Part of a small language model's weights.
Size: 12 layers, width 512, 8 heads of 64 (2 for keys and values), MLP 1344 SwiGLU, vocabulary 16384, 49.4M parameters.
Architecture: RMSNorm before each block, no biases in attention or MLP, normalized queries and keys.
Training: a variant of SOAP for these matrices, 3011 steps.
Each number is 500 + 50 x the weight over the matrix's rms, rounded and kept within 0 to 999. Layers, rows and columns count from 0. Numbers have three digits each.

# layer 8 MLP gate, 1344x512, rms 0.11, rows 847-1060, columns 256-319
515544508431536564452528500488481485535509460569482523424541479495673499495510502515571525537597541466477460446517446552461501468497459464386608448518472347496484423496540458450454499468399458
448523493509492566539417598529484536534448469476458573487447453604415488515516499457496611442542489426458485453516515565532540501514457430437490508474568557516480550556503552453491590598522538
583552452532416621509487525531479491531474580427540427480553449556391495542486453559579423501506424412499487541555471509541457407459523451448475465424430533552476505609497553409501430536501463
481546460470563492503498464513463469496484608528446509479496477603408485426587511473481412530507424564488420563467514457507531480462486609476518537501468562559485552515541436498507422415556527
467501456371498510457397587489562477415559541533630462385459466498495529444461499568475395408589480557489536451596492518472475447467532434464496496584480522488500498537430466442610532387501518
556444452568511560565618436495449495582470488531513441498449500527523422373474441506475434610555502486472482494513540550576495503562485583502475565508437515476436474463518521518578478499422410
523550516496488502446605439512421405472392534543601543484504396512563499584554513544529476550493624492514550569482478427565540498484498521570496542543479450422435494483486466437461456504526429
504625504531566525499405414497603467554521548438451479484433603489488537451487492583428410491470585544494424566504588502504569489539552524490501573590532503443473590551529614511560442605454487
504562458500484446435473536400541488405540479522424506449476526394544443549539507505443436556490496427468475597527505517492459439485463529429429510559485462432495462417490439480555512411582483
543499486588555449513628534471569479434450522532527502432501510522456480484538499490536548508526451526574502557522479541539395548467562426509471557513479492522535371488662382543489502510576535
513424547469548450550518585482561457572521446479463472429518575505426465471614458496448534506549466562505455446478572485478552426541513413467506423484497555489468485453624458446468531550505478
450450456488458521542457546519484517446461507429538447506497504528443492552429437531550506459479471534528414494520518472469524478544570540477507472464493530504520502527501468536474540449572499
536475551445588467468499589530483538509391568539446511404565506441441540449476541448416563532465496429471471467518537468476512592440522482565408435457514519475468459516448470516454550509495486
521464447465485485561448545514524553429541514575520587509558475531474436469528514580547480479588545457375575427511532505441445438487371462542520556486434468544463478480511517513444425398578514
510506548471544458489512565497440441510468489534540406430600572504503394468577493443443480531532514547471446416538506541399540497505515492424411508508489545442604519472507560425511461462570507
532527570412563451556390478557551438487544611425595642460598481542553406530462482531500523583472513430477397473537490427485485601508567584528477504498531499446532473510529496515447510477549514
483546478519483510456574491493479537561505439536562364467575470404524602462474505585541450574552476562514490513522513434518497605514529390478554503399538503481523524496448452460490528465452580
499517456494526444480535429464559585432528623567490442504495499450482516425515456474535489471563485568526502386471514471430529571455528498496554509546531512581509530485445528571498436425531608
583530603383507459536543545406518379391480505462536546487488513506598510457530477470549587528469499437519540569488505542452437472498516482495570560462535544471592489535518407513526477453566468
522450428536489496553458553480531476529591528537556411528421440532454468460519525556569477539489555552540499511565511531476516553531465470485530434543489487481502452447449475590520546501495419
505507542522513469541551486579533527496530418551540517499489551479586546470501470491476469415507431410486518552510476565514518439531503450428401412515435538523496553435542499469510518528504559
530523494450453524464593533552520468485512532453492464475514490556528522457394488464475529475509531565532608578506516484551529467525535597482504528481591426368419571395507522547472452393440430
490526525545527598466542483471526460561465427561414565453563499538515501552564558471488427497482532411499448470448383474466586534449532482470531459428536568566513465535456434517523466482412565
491526478485428467521501497517518591570433592552594540559462426522589495543535462516462540502568507530546492532438472524563472554497405511459540499548446578498531504490511552566561516480438472
411562551556520488559470466512540444485511524482631589528451467535483489491522575438569503441593416504485517556487405461502546414557532370550541452480478490502430536611513465453501493526538431
533397462529543523524480539544604495460546504645457477444511546414494514432547388534515502458448491473556410513463474476485465524558497529423394438514499487472438485420418435531421414492520521
531519475380572581457470566517540458551451464410396477498497475464425510545463441548460398508481498501442468462470426511545582529587559473478489470609524515462471597460415556508574524388511459
586544496552494487476579453589593483524461455566425590579481440490532506532508579550442500485492483548481526472465534526444503543568412447508477450511506486470471465554471466478492423536415544
536500576513476508503519419568471514590462552522455551485500522494485519548540512491550475552499556518497492479521422472615579431518439388550578518461556429475573568406489548477487478563560521
498432512437556609412560525462551499531524468448404524453558453512502424449335535461499541574478582371459473549522535542618541415374506498464484537524544531457567443500522497537532560515531550
468497563526520436501437489659567496561574449542454596576408475454505463558511516494522534515486461546506443557568541586475448503501466535502493517427489442492543513510492493509442523540565534
452515521543579473416529490417479483511521508600373437556456581510554530476439492489502588359441550510390503427610485438606500406491457466560500520454454469478486399484577578527499418533546527
501430417463488443483499531489531434475440449586488553414417412467508523481528490526526672576543538540483431469480447452459514489455451524462470456484494482456448471507484477483477485497629484
470486489409481446460560469520511541487520562535537592578449442514431418401507594400473451566501446483563417403552462461494587435525494470493523456479544450492446556468497474578437482473514516
500403508453490466470513514527522459534528511438501400385450476451511503533505473528499529532511539493500456518544507532529540473528470515527552509417563435503504504494506576489519472418594520
472478454430540530408522416465521455447531481509539487450506466491516521546403484506518540529519584645501501513570441554527500573393412463467557538496517535542447416502492415550485523518492558
527617509489458536461442486408520424503425534568481492556526576460521480467527525476483491496531450549526450606624475535441486503515511568442510524418553495504474400504446570443536544558545411
578453528449528537562477542509420447516451564473470410433549495570451580547513472481463421349579595468510576450450339430484446505468533436469487456463542439470470535429550474475439608397471424
538528483501500467561453539492459582507497572562463497495534528452463463533513472446476544456538516581491558493516498551492458350518524535528525472505490493540449575532453464512422478547498534
557463528569538472450532587479506499513441510529541484511601519567588479477505420503508484454624489536521469523495484523439527527453525457445464432511509536477486555545540589476517518488457420
538564479499525509497450590591376485523505566480394555446401443501517441515424433446476560504517540576385487545404553464395630498526472420462441506484408499549495538513530528435508512483546380
405422518549583443497508436407564536562382463485505419506524458499507491475405506523526464497458468489500514582454508531498482431552491500493476526502394546519521536469444430549490456460571523
542576460461484482507472491398520600523469532468524486567455540464558461462540609588524542486391503535527525518479483478507489425489482460634460529467490425526506451503631491594511560437489459
495516421575467470532485471542527602460414396481539456447480604471581509528457476490430466489554497480499517437478515519486607490543537567519490413543457510382618438513503571494539473430514562
533539436576559608549427483534512551442501521580508465574454535473441341470552501553486568533511453507536566494437525493467508506541524544516451443469544522470540456554529574503484437484452535
587519473570525491449543432515545521560486518467463529516494502535506381491504537537508460469572546448531566453500475571502513570524431532552554555562571457468528610554486539443531468469468476
474487546584539563419592385456520549544472460520518463487568463483540527455498579429540480491525449521433554543440556513575510584547471464534483528518539477354507487586438553484526451476515528
576514530485501482519495463588450547480443427421506473456439493449467399608488421493604502475469517539500475473519524520566475473519535381500502531515558500506493581478560535485454476553439539
501463446501484521397498497519508472503480485493511481508486434510469556443506488534480541518516581429399441480529586534516502592522484489534494635462523528466555516523470485456536500460442479
511486534491549430458436525524523517515452453509444456423592390609465457485477513465384458482500518453517458432475403422608458469561418482462517573473518422462474570567501481419503530437504522
500422501572480489528413390451529500473465522569543520514454597499498465536578517449487446456565512563555494460434526554488602524518487426476466482442563572506471565464569498361485561474445590
480434464515463516558542469572466457470526487487484547446499566481600492571487565479546493453536481536495464460422482520613589484460463484551552482529443505512398534455568471412533491462559427
486522476487485496531499403499567530552501544550564521484518476458426540576525455483454539579468494570492613555503421526580482440600515607448529494541494492498533499487476535475497514584452496
468601497476522590479510539547502436520489462549570587461555511509537509501475489463513492501510448533529471646491534503558487457439460534543589466496477437580484509500397553464533538541553476
535451457498592446572537497445481433434546563500493504514556536550481448494506478532523585420545557531533500470444461432473466466453516492562536491526467591423505514431491539520531582457551561
450492352436513486447508595455530589513475587527413618412441488482385552587542430493544551487473460470467527521545442560577516472400528492486483550502416514400604471446510487566534626586437554
535375414416485444559527490459501477498478461535473442496462454491495474549499497579533493517513532480560440489489515496530517465525559472547545524510510496532575472525530491515478590530520464
509461557569454508421391460588586471613505575473552512453538452464503499589527482428564522571655508602485462484607496544480503489498527530439414504519585499505514504488448521486423554537536489
487510459582508427522555417384524453414508485516464460614533514571474476464440481417438468517592563523549507546561540564529521456480595491460498486432475444576490529450557446413483519469525487
445469487497478526474538466493487502505502523492528597469527568572422639464539455448502595479541547636500395575485480559423417495525538547485551433593465527498525448552485599414496543473517471
554485559573436531434540481563516504448473474404464480478483546444504521464525506559586443499448590497473438534482549566585462410496510589440391613525427545470438584566605614498440487544517556
554476550448485537553456510509532478592473502492628511550551480580484520390525471516519527551437475523511553545506519509626560426473449481546574447482436541551421485533535518504567475501557527
547579470489591597540449524470484479603422523514469560510476511441557494442428526459535529536476495531450464483434502513452578456538493487482497528446573400497530445501511461509526544553531408
519379504461596463427455516480659470486418475475579543490471445506438439495410530422421576517468475463480513501493549551514424479449520384521511664573448551368527432491462574565614467501517509
435468487432508585407508557516562488462457451574493451484547418538528516579518462496553585467550467499517511525459502421537478509450519519494497487558558467542495489470467490443572573571573472
520552534507477488543529579518484478588568548438462586632512559466539466546490479495556522464418494517583483463492528529410530515493546392495513443458456513590480462427532449497503467455519547
567472523490472471532527510542494543453540506505503516562525531471464557513443567531456440525533558536511484500512516609456491558543473518502593473526492437506518527431522527437465401489556518
507429538567500555534455365602523479401483413592499533414505453513483495536546483521510460444477474548461564467434523531473373499469449467495513451443483482563523523480471548493478464444453491
548464586453454472524506509542527526503525518594511528540525383568529548521559568363550522521485557433444536545540506578502490470426469454428543552451502497489414459429484500583488575568457515
552487467463438494517424445484506515501523442444474563541494511517478555418529545549500422487501488462534455488508614523475509414498477468543533543469460522511463570469453465504482537516499561
533512464449551486534491560508527476467457589417487456495448452470507534485451541469539518569430574487557513485392548523578375536462458500545600520589563393529530503510448471541552460551510525
565488428472410557509458533513445463495474490470499541465513463447544515439521515522492465546509406492463511524509432578379555468587510500534544415547497473588490463454548426488554452494511435
505570542537415527495554523469566433542524520498433563583623500424529418543491500577492474469507484461424517512522541487438510457397491490462420381487440483555537504486455469484517578549494679
460496544527514514433443488436501477444498518556509466440459459498610454493410510433492571597460565468478510455522532494508466648475456558596553416520513441503502400481530497484541509496525481
360536493478527422528490539491501517490447488444421447489491558462604571522542467473544558489478413517451496419489586454475493535468468598469510480508469523421525482506503478529485447498505479
500423475419464599534497497557412542543587533506480560563516548420571481583466546430556385529487485453499460530471547594550485567427475569559552528591474450564506522432528528470478456546506512
543575526410516498486466490532522456468515509437522586464547503437523509570555429526497498443503526544492454662539498476577502535578546478445590485429556465467439552474530498523442515549470495
470447446541522531581501510432460466457546531532504500510495495488525533513452578456520513521455670464430568505527586469448538389497540493479436414531432531468447543457533504559391507618504438
401521464455477511519521485434555539550457592539433388535530478527499531464586572450421594519500510551509463520482455571421511407503478523478585464420534492525610489464525505402494476462461504
451523535481476432498535532472540551526503524414500546523471442504392489518579454553514517540444540499399471493529502536450418459427540453541471496540560583466518487481531431541451562452470491
388428495412552509470444525470471534537476548559509468461538520522495491516539500602545530485603558554488513393436514535508560444597555502592484546509444478507491442520547450485494531453541463
438510552524578537443480489473480362482401512472511403511488533434459579499480446504553472513432522537555498465540476595479557548473540550457499452521529505532559417503482487508534547516452530
547539522519464457439525445496457449434503518550508531490510492528589434506440586522557494414491556408605489451489546577603490535440503534541506519448404586536495473536475559621454473518539545
479451484524458481487363483489564579511497504511570531384570470476472539543540444515512435519531450447455526376454579508526475457459476476429430535608505491567443434528415485531505506478511495
457514475499529514405490558504478488465532523477515470534430562400342568497475425514460422482508514513559483554536537499455443412536439422399498422474515503511568459529460542519466489569562544
510385424526516308498478539497513616615498523448516516459403437474433496446503524404493496525615352453474528550451567493465451446453551434524491425464522521351506504463533567551427590613406485
504543487511615575461543438535437456456520503463452520481533529451415353534510457566512456530482478530564483568616494409393400536530508485549450483474493594501573544595511565435565468603447478
507529536509431454491462565523507439517570467427584542441429497496484470432457469582457557490510489444517441518444472443426563456470407426480523611634498484429516523616489483476500494498469502
493603560365663524510596495439426521541436384630459424464600419556588379454446477597480403558706395500501505444482618509493524427503441545524501454506409472491548550528505617466473645592634425
505547510496590518481446437446396519458421656461554420397450532477517381436546440518440547570462494561457423478523588522621471532496493459524430481524516456493401521436440548504599415516534527
551495535500525495452601542436481530515561529579475562485503433505423496547567461461451500507487485505586448539398472443487359469539566538449381466530500559592463493522575526445471436468544545
507591402452407524385497475574390530543548428488517505482488530513549572531616455428462508468460513547637534455450504577462385510475525511420480569440533484529519473512490503541585460523518386
526447440542407513485472444465585506558548512585581484502463520587492551486425499519458564559523507473590480496499510554433474494478552588444472431482581531479503419514561513557524486509486527
523504439548573540525464495575471461538471474481439491585508495582575477496425455436535474562594515515530481619492479477537570510535501509533455382542477566464644443478542481433601415500443452
538454508462417479478493531499486502449561557478454497535490445505458430506466495584571560457427463527461496503597447492534601444530544462465483449547597482523570558525582499508471480456470541
465515450523469535492455500534500478445478429472497574476495480480383557619514483427557493448462527429530586437514514508608481453534467572564523507521591440484543547539491505463494526525522506
470536494474368509470569552449463434614514442521487518421435464446508504440471565533491498550552470545469457555493520595425571495556552488428494475436482538597493547531539484507529466583557408
589441508575626504441508434464455522448475562556579462490499480446569524440459506607599392534464490579559533582413597404662504552409558457472486385503521537480510564495377483557574434486486553
615448419544426517466475534525515561422552460527525559456466508457499514466555565526579422511483513443525529520492552502543518525482423440498437412525490593489441473505606480380446515537478499
582429535437520448505557368534568487506552502488502504545496476399474508433520453497403514563497526496498484579518415472518563531495546456413564423450512539459557572595565434530482470513442533
574459517432476440469511470543559636440490512476548540488430487529435494501401371465561482481595542536533495595451516518515566473491421449532470446502501502480531545618486454434442423479548525
564520559443511463474463463411552489480513485585551530486512432447482520543486462531448339556509451465491498464479471625431558498490554530461549661514472556411532498472539581561494431430465498
510477544448399514512531458547534502484537443539504507381501533481547471525472514466481622570505521470495602439500491532416538450493488547464638534610467557494551533544507487433520469529581522
488384501556572514592495390614471492513586482425540476522525488553436552484569501445415549581506524484507488470529460443496559513516458571485583383576468535455499524567535555442541535486535555
528479525453427508432472618424542557478506565543515519483500468446505470530554496479498522487512553523506521445533580524502549426461508565473475464487558516499432417479592429482516480524476428
533522516532474479477512437505542504493549556488482521446610505516454482467571589510402474569554444491476442584463488539527566570569430525463514533465479568540517484579614550491588552556565498
571546584526513549465495427470507576521507506497545477366518506503472501472485491527479530463582450555510495483476559501413446432514512449540510531551521554547432535537460510562563523496485471
538469528465514478559476465471454534581487499556509589482514463532483503500575440476525543498409512597488475415505499568525494484448516487451513469508504476539475452417510498468486538518518555
518456452484568531432438521521550513469456473488493488450434405490450508472467439494441436556536499434502509533521505501521511469481593485533475533547417538484529530468507539511522453483514552
548529458376528465514384508486408461460538547557564522486500426505470534407598434572456518514475520419522564511573577550490448529520530479541540440520538455492467498546434492438485549512462533
574499509520429527518432496461524510392573433570435523396546484522390537530558523445557552515596552517481455508429533498513465534501469470502535584436445486572433460463461534543549480474502603
487438495480486545554476499493485504494476497459504538479489508587479517449468581505540440551469431544524515441461518607543527521508546543467501401424498466544518473555525501514524410530442475
481570560492471468583405480516483531467445450463485490473555451514500551463461514534495532490512457518473515515568473455494613540478487545536476472544531442463452448527576453505511576539476469
547506514517584481570527498511569523500437595418428445456495490556497451546469582497533550437494497530547489421435534479484525487490447538543480471486525523579518443477557487515493488482486432
449525507526517529439385419475474510481510551596488466507536507513522505466472453460467436589574454451478458499483553401516550487596547638498555466440540509484446510604542477526524574409521491
465543475549508458493542542414424458575507575519495534576527478490497448515425540542582431494508417380533523456472497547557565493483477354524446417549441537454384499512552449514491602444475493
448513538472414452517589509516536457533524441560513498455556536516459549436491441514498572519467521484565487599510526555472475486445515609472604568476450527554581509513575474458511522421502533
511545501496530473532598469605589620474500439446496355530478447476476503533465500441370439515492438485512483367485429474488495439530569479516581515519435540492438584510509548582558482541423492
433418529496463443509418529431450492521481475463471447488538518448445503496477486480506550432530493535492509499545427449448529509464562604446530539474492498548579550458516546496477394457498475
528516536457509517522491487495482511490568503456549445414431504505539359442536469490517497497456536513614492535550557526381438542628518450482502405606553524486490477418552524472430493489548503
488427566522445464446461475576523449476507500505440488475506414516532594466537422481592538451389484535475441528430454472493584530460548487586481490493470477518487472434485488589393477479575473
469555454465500401536470472479535434502544569442467475525483482529497507452537461569563469491524548544494535474498471520534624508501516464483521402524512557530454397514591450490606515525474559
510529486522547473472500408383461495477605455566538629517474611502601633456500463552422456454513468443575590473553480435481525488566490462535520408572533504467441566478519512490519446547482539
531525498497467582486444468585472512566528485497448460498540497568418546476483536490511466496507473532454506616551536401502440483491421497558501537508452540452541462517486534555508557352567528
560485380487562491579546502754576477524447590489507513541511484503463437472583541493567545440506466454538385578520535497469487481524498543496505558488487589487586540464518506496450500509527516
528485576569516521501492445518490551474549443476427543470479584547556538573570491548504486408441482455499481522569504506558494421521512590490468436447522495575426612456474549568443563505542444
591529514523493531505541498477503443518579414512455502543457525457454567454516465497528606559457516480560529537523440512560505446479520431518511505526483528438467531473462448512506575474605407
507527505537591527560517600389518486541552550458486522539523515468380495522405505532505418457475494420505466505526499560464601425558467448524586475463480518485520436553518443467575511573459516
444475536578473459507573587458567616570446523494479642532461462521513498510519495575636451532502506597451512424440479523544441549480440544503445486500513525571492560355442470493537460467472422
518460531546574523451369551510427484519564541622550581418470579512571450496494445543582530467543469593481608440456425530501474414498472523444520496466534459528505522470357506545527518436450520
517451517524400583501415492551464458528590542533412547530490508511444642546591455478409497477493500413545490483425499452538413484578463437514504568521530442556481410391509477454512528536502592
529543600515471440530501441445542500495382533528529493541435540554514513495403468489394513555520457459496459506582509543570481519436452580577529555534467476484526419489542520516532440542442491
528553550537497516512397516461471430533545457531529521487530497441590520493528526496511476439549519553517496479543455456504480509546528563449517442471588524439513534438495317495503522477549489
519572507534501493495432585499551532523459479516400455541517433470537504574498517555563543520543523540399549488431563576440504532550522455474463439527483491503556492539484478459474575451454606
600493522526485502528521535491433528492564533561575551447460523478541543414374524498501511517507518480485543506571563536547498535486527492531511476498427417477429551447550413520543441588560558
508576494526486527497552412497559539553496476524519451482530526546637433481458390486561570527383521464550502518500477550556435554494508493510514474504476290554498570438543461588522547484460545
477537527373580454427536471412604513435514480562470444563587558389476491564421517550576491503467469452527526413573458470499510428546446547482574418478405511550554543454489553502446545588421469
464430506445464434473492332457547551528403510481489550481539456478494542461508472499476537415454521455480553528462575530556363423519516450493485498426472569491533495457531543537590434497481537
479541420415517455570487505529485446487504457474500479422550558521419465473528534522497559453462391598540529483419487400533478515516444524538554595533502532466412496460452579482458506550468532
585510543424476497571468533506417494454489407520501538573458413456511498511479509544474496488452533484591555558542534539521549421523478441530477537599443587560411482498529532434466470509494465
549462485436530475520549477512444576516506534456530496428503467400517581461485474561455536445604550511489408536529384472494428430498482507474583483540470508454445444518466523555475549570444529
490513510436470548433558527516544437475483461518537522518426420592511635464517558475526497481494528427486511531487487496454529413465455478477458446450530440504480536578464544424476522505469412
564427471564446529482448522517511473505451503501529495485482452526462480511540515455542535530509443452480506542581433521470537401494512539598478430505416620504440575457461542516578457537447502
449541529479497405542501389481366550582512481517476553479467406534500500645417477440491426536586519548467449501506613465533448445467473522458515404599470452447543585450461396497490442550505546
600459496462604480539491527565445548499513500399574526541528507600486553459474429457533435503474489444537481538469557509508499559464420513587474430570446475493480486478519562473564508444519584
560399475397500438438436474611435526547480574474399502583539432591526496511529500504470543498496436543510506451558415496511443548468471517546389467423574375465447499577544494450537443543633460
496469398550544464426477480464492526510420461446589489539534463483512489443435475506499519549529547415527491434443517499444502541540474549546546516485410436500551556482457536536558474546467483
454464434511465460439525527345484596471507455408575494460523479462488535432510532459510428546505527468477460514418533533554463473567518454540461444537452459436438522522499444503426498517541573
555511488524513468496450517491546420577410559511526504526470431480518507464401493530540497457466450435488527454570497520515556508448489596503479481520548445607553502480467435466450458507564553
495502518435536487578438523546596457637540514487413556497575607481534525512447532457478553581475545517540533511481500566475539442450501523489411534483522479484559487524521475525540458498496449
527460487498559564495543526492500454563505519491515520533495577434505416537553557547479475503516438540458498561533458484452459463485482539542467445461504427541523490547575470417442457480495489
494564521417515498429497505523552520511397501534497512502542418429508540553583490462408541468430472504471466518495451525465515530509548557546502396526502557498576630538510547481496456563438551
564532519445492515445462513472388582537540449477568442439462588456498376463507465421482509410626537539560419503528485562451478446513491507448526490434429456502454473501414545521484427530552521
473530503391515509539527536597508523488487592477469456465541461536507507498486540441438472528519483485533555499500464521596557547408524502413501520511592446449384414497542540549496488548495470
547502422505418563437587519545569522533525472516515582529482558466390519443487547529520475509411510466460503575502485599551475466504497517510424573497446579484543463537501530512425483514524482
525528492465650373464470521456512521497439512475469503537415492580504461479522409410455422503478517504410485486429544553468461467420489367613481481529433509594537506552544504380482479480541494
438450474453490521500448456428474522421454598521483446444520441454480557445445454485477474623540529489472536533442475583529496480459484572484477563579457443431381559444633498457539435501490467
554431521505576541376526394468469574608430489460425422522484455571495408549548452552517444542565472429537481430539455580490509507481527454444444435482529484574482469590535467513497551505527452
509457569452646420502533489539489511509510470578500512499541541509542459448441482471482508601505451511555377374493589617540507461425473352486528462465480446512458444562543521413499580556525511
574409476467414531498500587458522542486481425503463479485513552445531510475498595594458388508451531502479383542469479560554475532537475521506509553450604476536508515454541531462460467424490522
495505501548467493459485503421572527498539359533436512557523571540475476483586472639555473511449561481458472525494586493535508494455493512516505443483593499500445399534619562484622490468520512
565505546468533551455405522485455459502525510489513456449561520420492496563503460510589597466523525423452519535523495468440579457505461440425558454531478571592511464436509533561497537487497543
500481543437479507572505563554487449517510517505502460515630475493492587463582421519574520559434461585540493455536411487505487459447468477614510517455563532441474487586414567403550432476518482
444493558517495511427536436540438542555533520511481477551382565465501467492567535588441458517505474413518578544505516482477528519384523496458482470515473458513495444522547476505561480464592547
576568484517460494404446531437553380564507564632453438505567410458471504418461505582358587586499475448477622487569554471503460451437521484469531545561388465514542552523527507502497488403423440
521533563434591562495464481535441497495492540481393486473554433588499524462493522466492546442504450452492547445462596515518412470443510498568554465510423536546579471522500557483487535577567441
471501529568481551511502515527465494514492593545505505496537384540563528428502477415580483569567494480444525517474578534556503516497556440503504592565570451593525521436519424541571389442508547
539502557513482474456435619460496563472447416476468503391522535425493469523542543471495587478524483543482585520536528545574426474531486584540531474438544516504522496533433486438474547465487474
481440546559519452545506436482602564554512537448500519491487479519593383504521541475473515549435451538489407589537562476504419407603511523465642459547554468428556479463581460410496406373556551
510518504563454414435503636470470568451435495534521499509477553490520537497513513503517489438474586412558500529583516473488424503424484537437413466549494494560508513530498533526542542579538556
492511486507523505503471554493542458492573480544553558433482577515456442483479539600467474455548492481450506497446526617596464480492562417580520495446449395484582541484394634486545551535489518
487524419430483532488555393532585375586512473571537550470482415469434517587536491437520433504480395539528561542474483464511397671427561564461573623520575624462504481392490485544495509561541487
388471416452509485526509586558435416531392405466556477596510485569415575404497543514447515496415559447540451505465373459466540472408425490506429467543541531494548474413520499481461473381571466
482499422543467620504419495542449521586461499408584452474442405512579435506497457438433468409496544493530465384430524457410497433516490444502506603486497506553478482441495399461489598507458512
553546474532488533374489543494563497452505455527503482482522518520512547509603478571440533464608441503492526473424481478453501520474521471473504439503488561542421604493532542514498465445378442
361377479545439571535567422328537542442376439461448575468454557505521488536491431560522399515541533482533514499518441425529577458588497525477503527456472478554452488466495539608517543572480474
468499501518536467473576558433474470576510465486533596484518467510485474494573558561434512477470507452510473450504474544437526448413560556471519477550499439566504412567627480443589546618535541
603507574508512521452468438416505481558478596517460514422500488471546458440529527522582590524502470447535475486435465542556519555408454488461551557466533527466417485494467432540488411565503514
590551571517556439486518418460549543570478520458505507483491495437464430560535529469485465514531536484462540457454521511505561478546522472530540531582573519569424453593629383498416589469405461
576494506513537494485396458433484466528517424479517485420647520516421441488459535462564533601577559544501568557542490539511467461550431534470523512516467576477550491474497470469569521579549444
519558544555522465547531472503424414527424508480522415504475465597502479385497521589523431502576517480509500457523507464510539437553422532554451457443522461467468426513505498454593488488502427
537498519521545437566551476479519467465471528426543505447565552591457519387484489437546500575460495509445490471558560625495454456474485452395483570520596448579458459469474486543540471432518508
536534485510431424545453514479479506521437640471479462468499566567482498511529364535394526496526486496393466504530512510598440351466473466589487416460511511577509422411559509556558612532540505
537585439557546446398526519477466505498404569559455486504534536517445572450563478547505538503463626506503514544421533508539525472650558474601508514566469415543381515482470523479400542554576526
467553504570518519500531449556501497429528437544467538503514532417626498442472538465474587556557495483472464423518555572573571501544587471527575556552535513490592569520498543474489580491466474
487451516460455363612538492511428465575593503493505402383511537558545529363482453484503550487444627428415462450469449444436405461488444554454510481534447456533465494482475473524549543568411548
501528496528644533421536454574443538579433397530520468507406423481421508433489485556447544423529572479549504602558485558487478587540471567525514529495438505484415480545505512510513470527469582
536491496504494484455433505554499623501518444547379453518488547536542486544485498537541471539530481499499628455486525442596432535467474587529436512428460540482490563551518454500516451491490521
483574497463502477560476495489529589441517484453453558425550472540494572466477434552502441439471560435519488655464597521517547591501545474495483457519405628385472588472476508510471523512446462
420505533569449499512515580488550472410459468518481522478594466527446498498526417516544457466617427616564509472462497464420459523506456511506554544469530377522555543571505472564527547537518519
508525399394496481423437469465457528521469523465478480531523531572531448516518492532454455508440609477474547546516628438546457503563519449463559443598413572428556423578474625464533469478453505
523541515488536493482430463493335473541552581504496510529432465511477487482570491518552470513544560493499514605471459434572551514473579475468457582576482610468469498555475572576564509595495508
523545498457499538523531562441524536431418506508428501410461489623516505472479544532454482466457473517596567514470529530570539501545416459493579512522502336484551424505596490474438462515606523
504525535486497379524493478506595547453521501434446579555495417511512499562448394492368469474461525600482510565483520526547451605478509554500535560483494418459496508548546482524587486507490559
532465466585563453502534352440491549425580577522415523510502447465473460490528506621509472433505480479497424473488507450377445537497543540486503490503485497519413497559454483393517517514517469
543530593568425480515463497554571472531502461551561523518549520604555574542452501473588446547528452550602440489521460501509563534464540554510572606501488535504561505479475487534585466459542544
416415596576505574555480496546548551484495507535484468513480503496387506501470458435505511477401488534498508394528492609522519449400511571598496570578478525438461616531520494474526474536464509
496502462451461458461476566540457521433488524481520495534563493487507449610546548528419520548457496501562437532532534535575471474516522540571445480575568431482450488503507437547438490568477507
498507489509633515452539520441479499539484507485407471459537448496455488471516586520508447453508520527395456448534464563537490492492530537559537524530515489569448455511537485530527495382488544
480449420470472466467480537479554492558563523538438498524516421515541476462446469462553504510509469484480545418486554438496481451454547594556512408452518523520455546375580512552481515509465496
513482412478512484471575475454439550528538469432504516513452492529507530463476502416471508372505491436545407462502477527496549568453484488507588525559473569522598550576532451456489571445497407
530541539485502546509585489450386496594500558453460534481568534531413484501428493458467470547512466551540540536506573536445490541483442345544566496485554488458508586476511458539586512588541552
463502505502503513586405565403515524532432502570542558584495538462480548563425540520471498524509473554572399569501484518577592489594431488590491467568454511477509480479517469545416451586485532
469514377586440508611491567447451580620461510568472485471477484468569412573543503488549497521513550448506545515501499563501458579428500515502431458455442479489435498451498480481607567500473490
553518538445556411606533495395550546464431433602472547547494503496536458500537567520420523513582518517501524487544421520402501410573568490537527514459475574596497499421525426487490486400465451
552457542548534584478493538492462464499407540523468426488448544537503585571481461426573457418478477590482529524443497580550438594507555591498533454554472498558534500556569526464524509530490477
491562483538451461477494492431448427526530493520455460455480574490475516527504515450465540514485564568406531484467503476522511527487516487573587509517499517477464509484437604512533520561467513
524506533450502549429483543492433459494519477572464546537438465587426509408557479501506439506513469585575510432524573478436500445465502504565497533396511422538408447535478464520549442590487479
538482406591565435481568478426573532469429474508440463612462569497494488539539613503539471518488573516580487445419544548498463394431527545541474528456432541558469491503463479514571511598552472
601435479571462470528477471462417457439463490512470557479506586512457452476612521534580450427525559501492474498475469470466510489558468409442429468539522509516496384541459510482498567452548503
444529491515583443384526475524494509521465486522524570462576446535448557518496548557598542574520428439528498410511546544549504494523526537456546477433481434557534533434399552482415452392567503
481466547576523437596577504539544529498438499519558493420595415455617448546436502462468446503457592507525500449409509551572498488554558499539597552553430543459442501508546474441531458523499433
561484478513481536557547498391550523457475492455443580522551520519477492486454438482517543551510520522450529571383566573569492460512473538433483402456513549528537486535493468492553569462531506
416431434483496580426462447497565562453521601460460427455557528518456452495476513467467464501387603462502517436433471509523410522542488514510502584479397509473467496451555443528468461502517533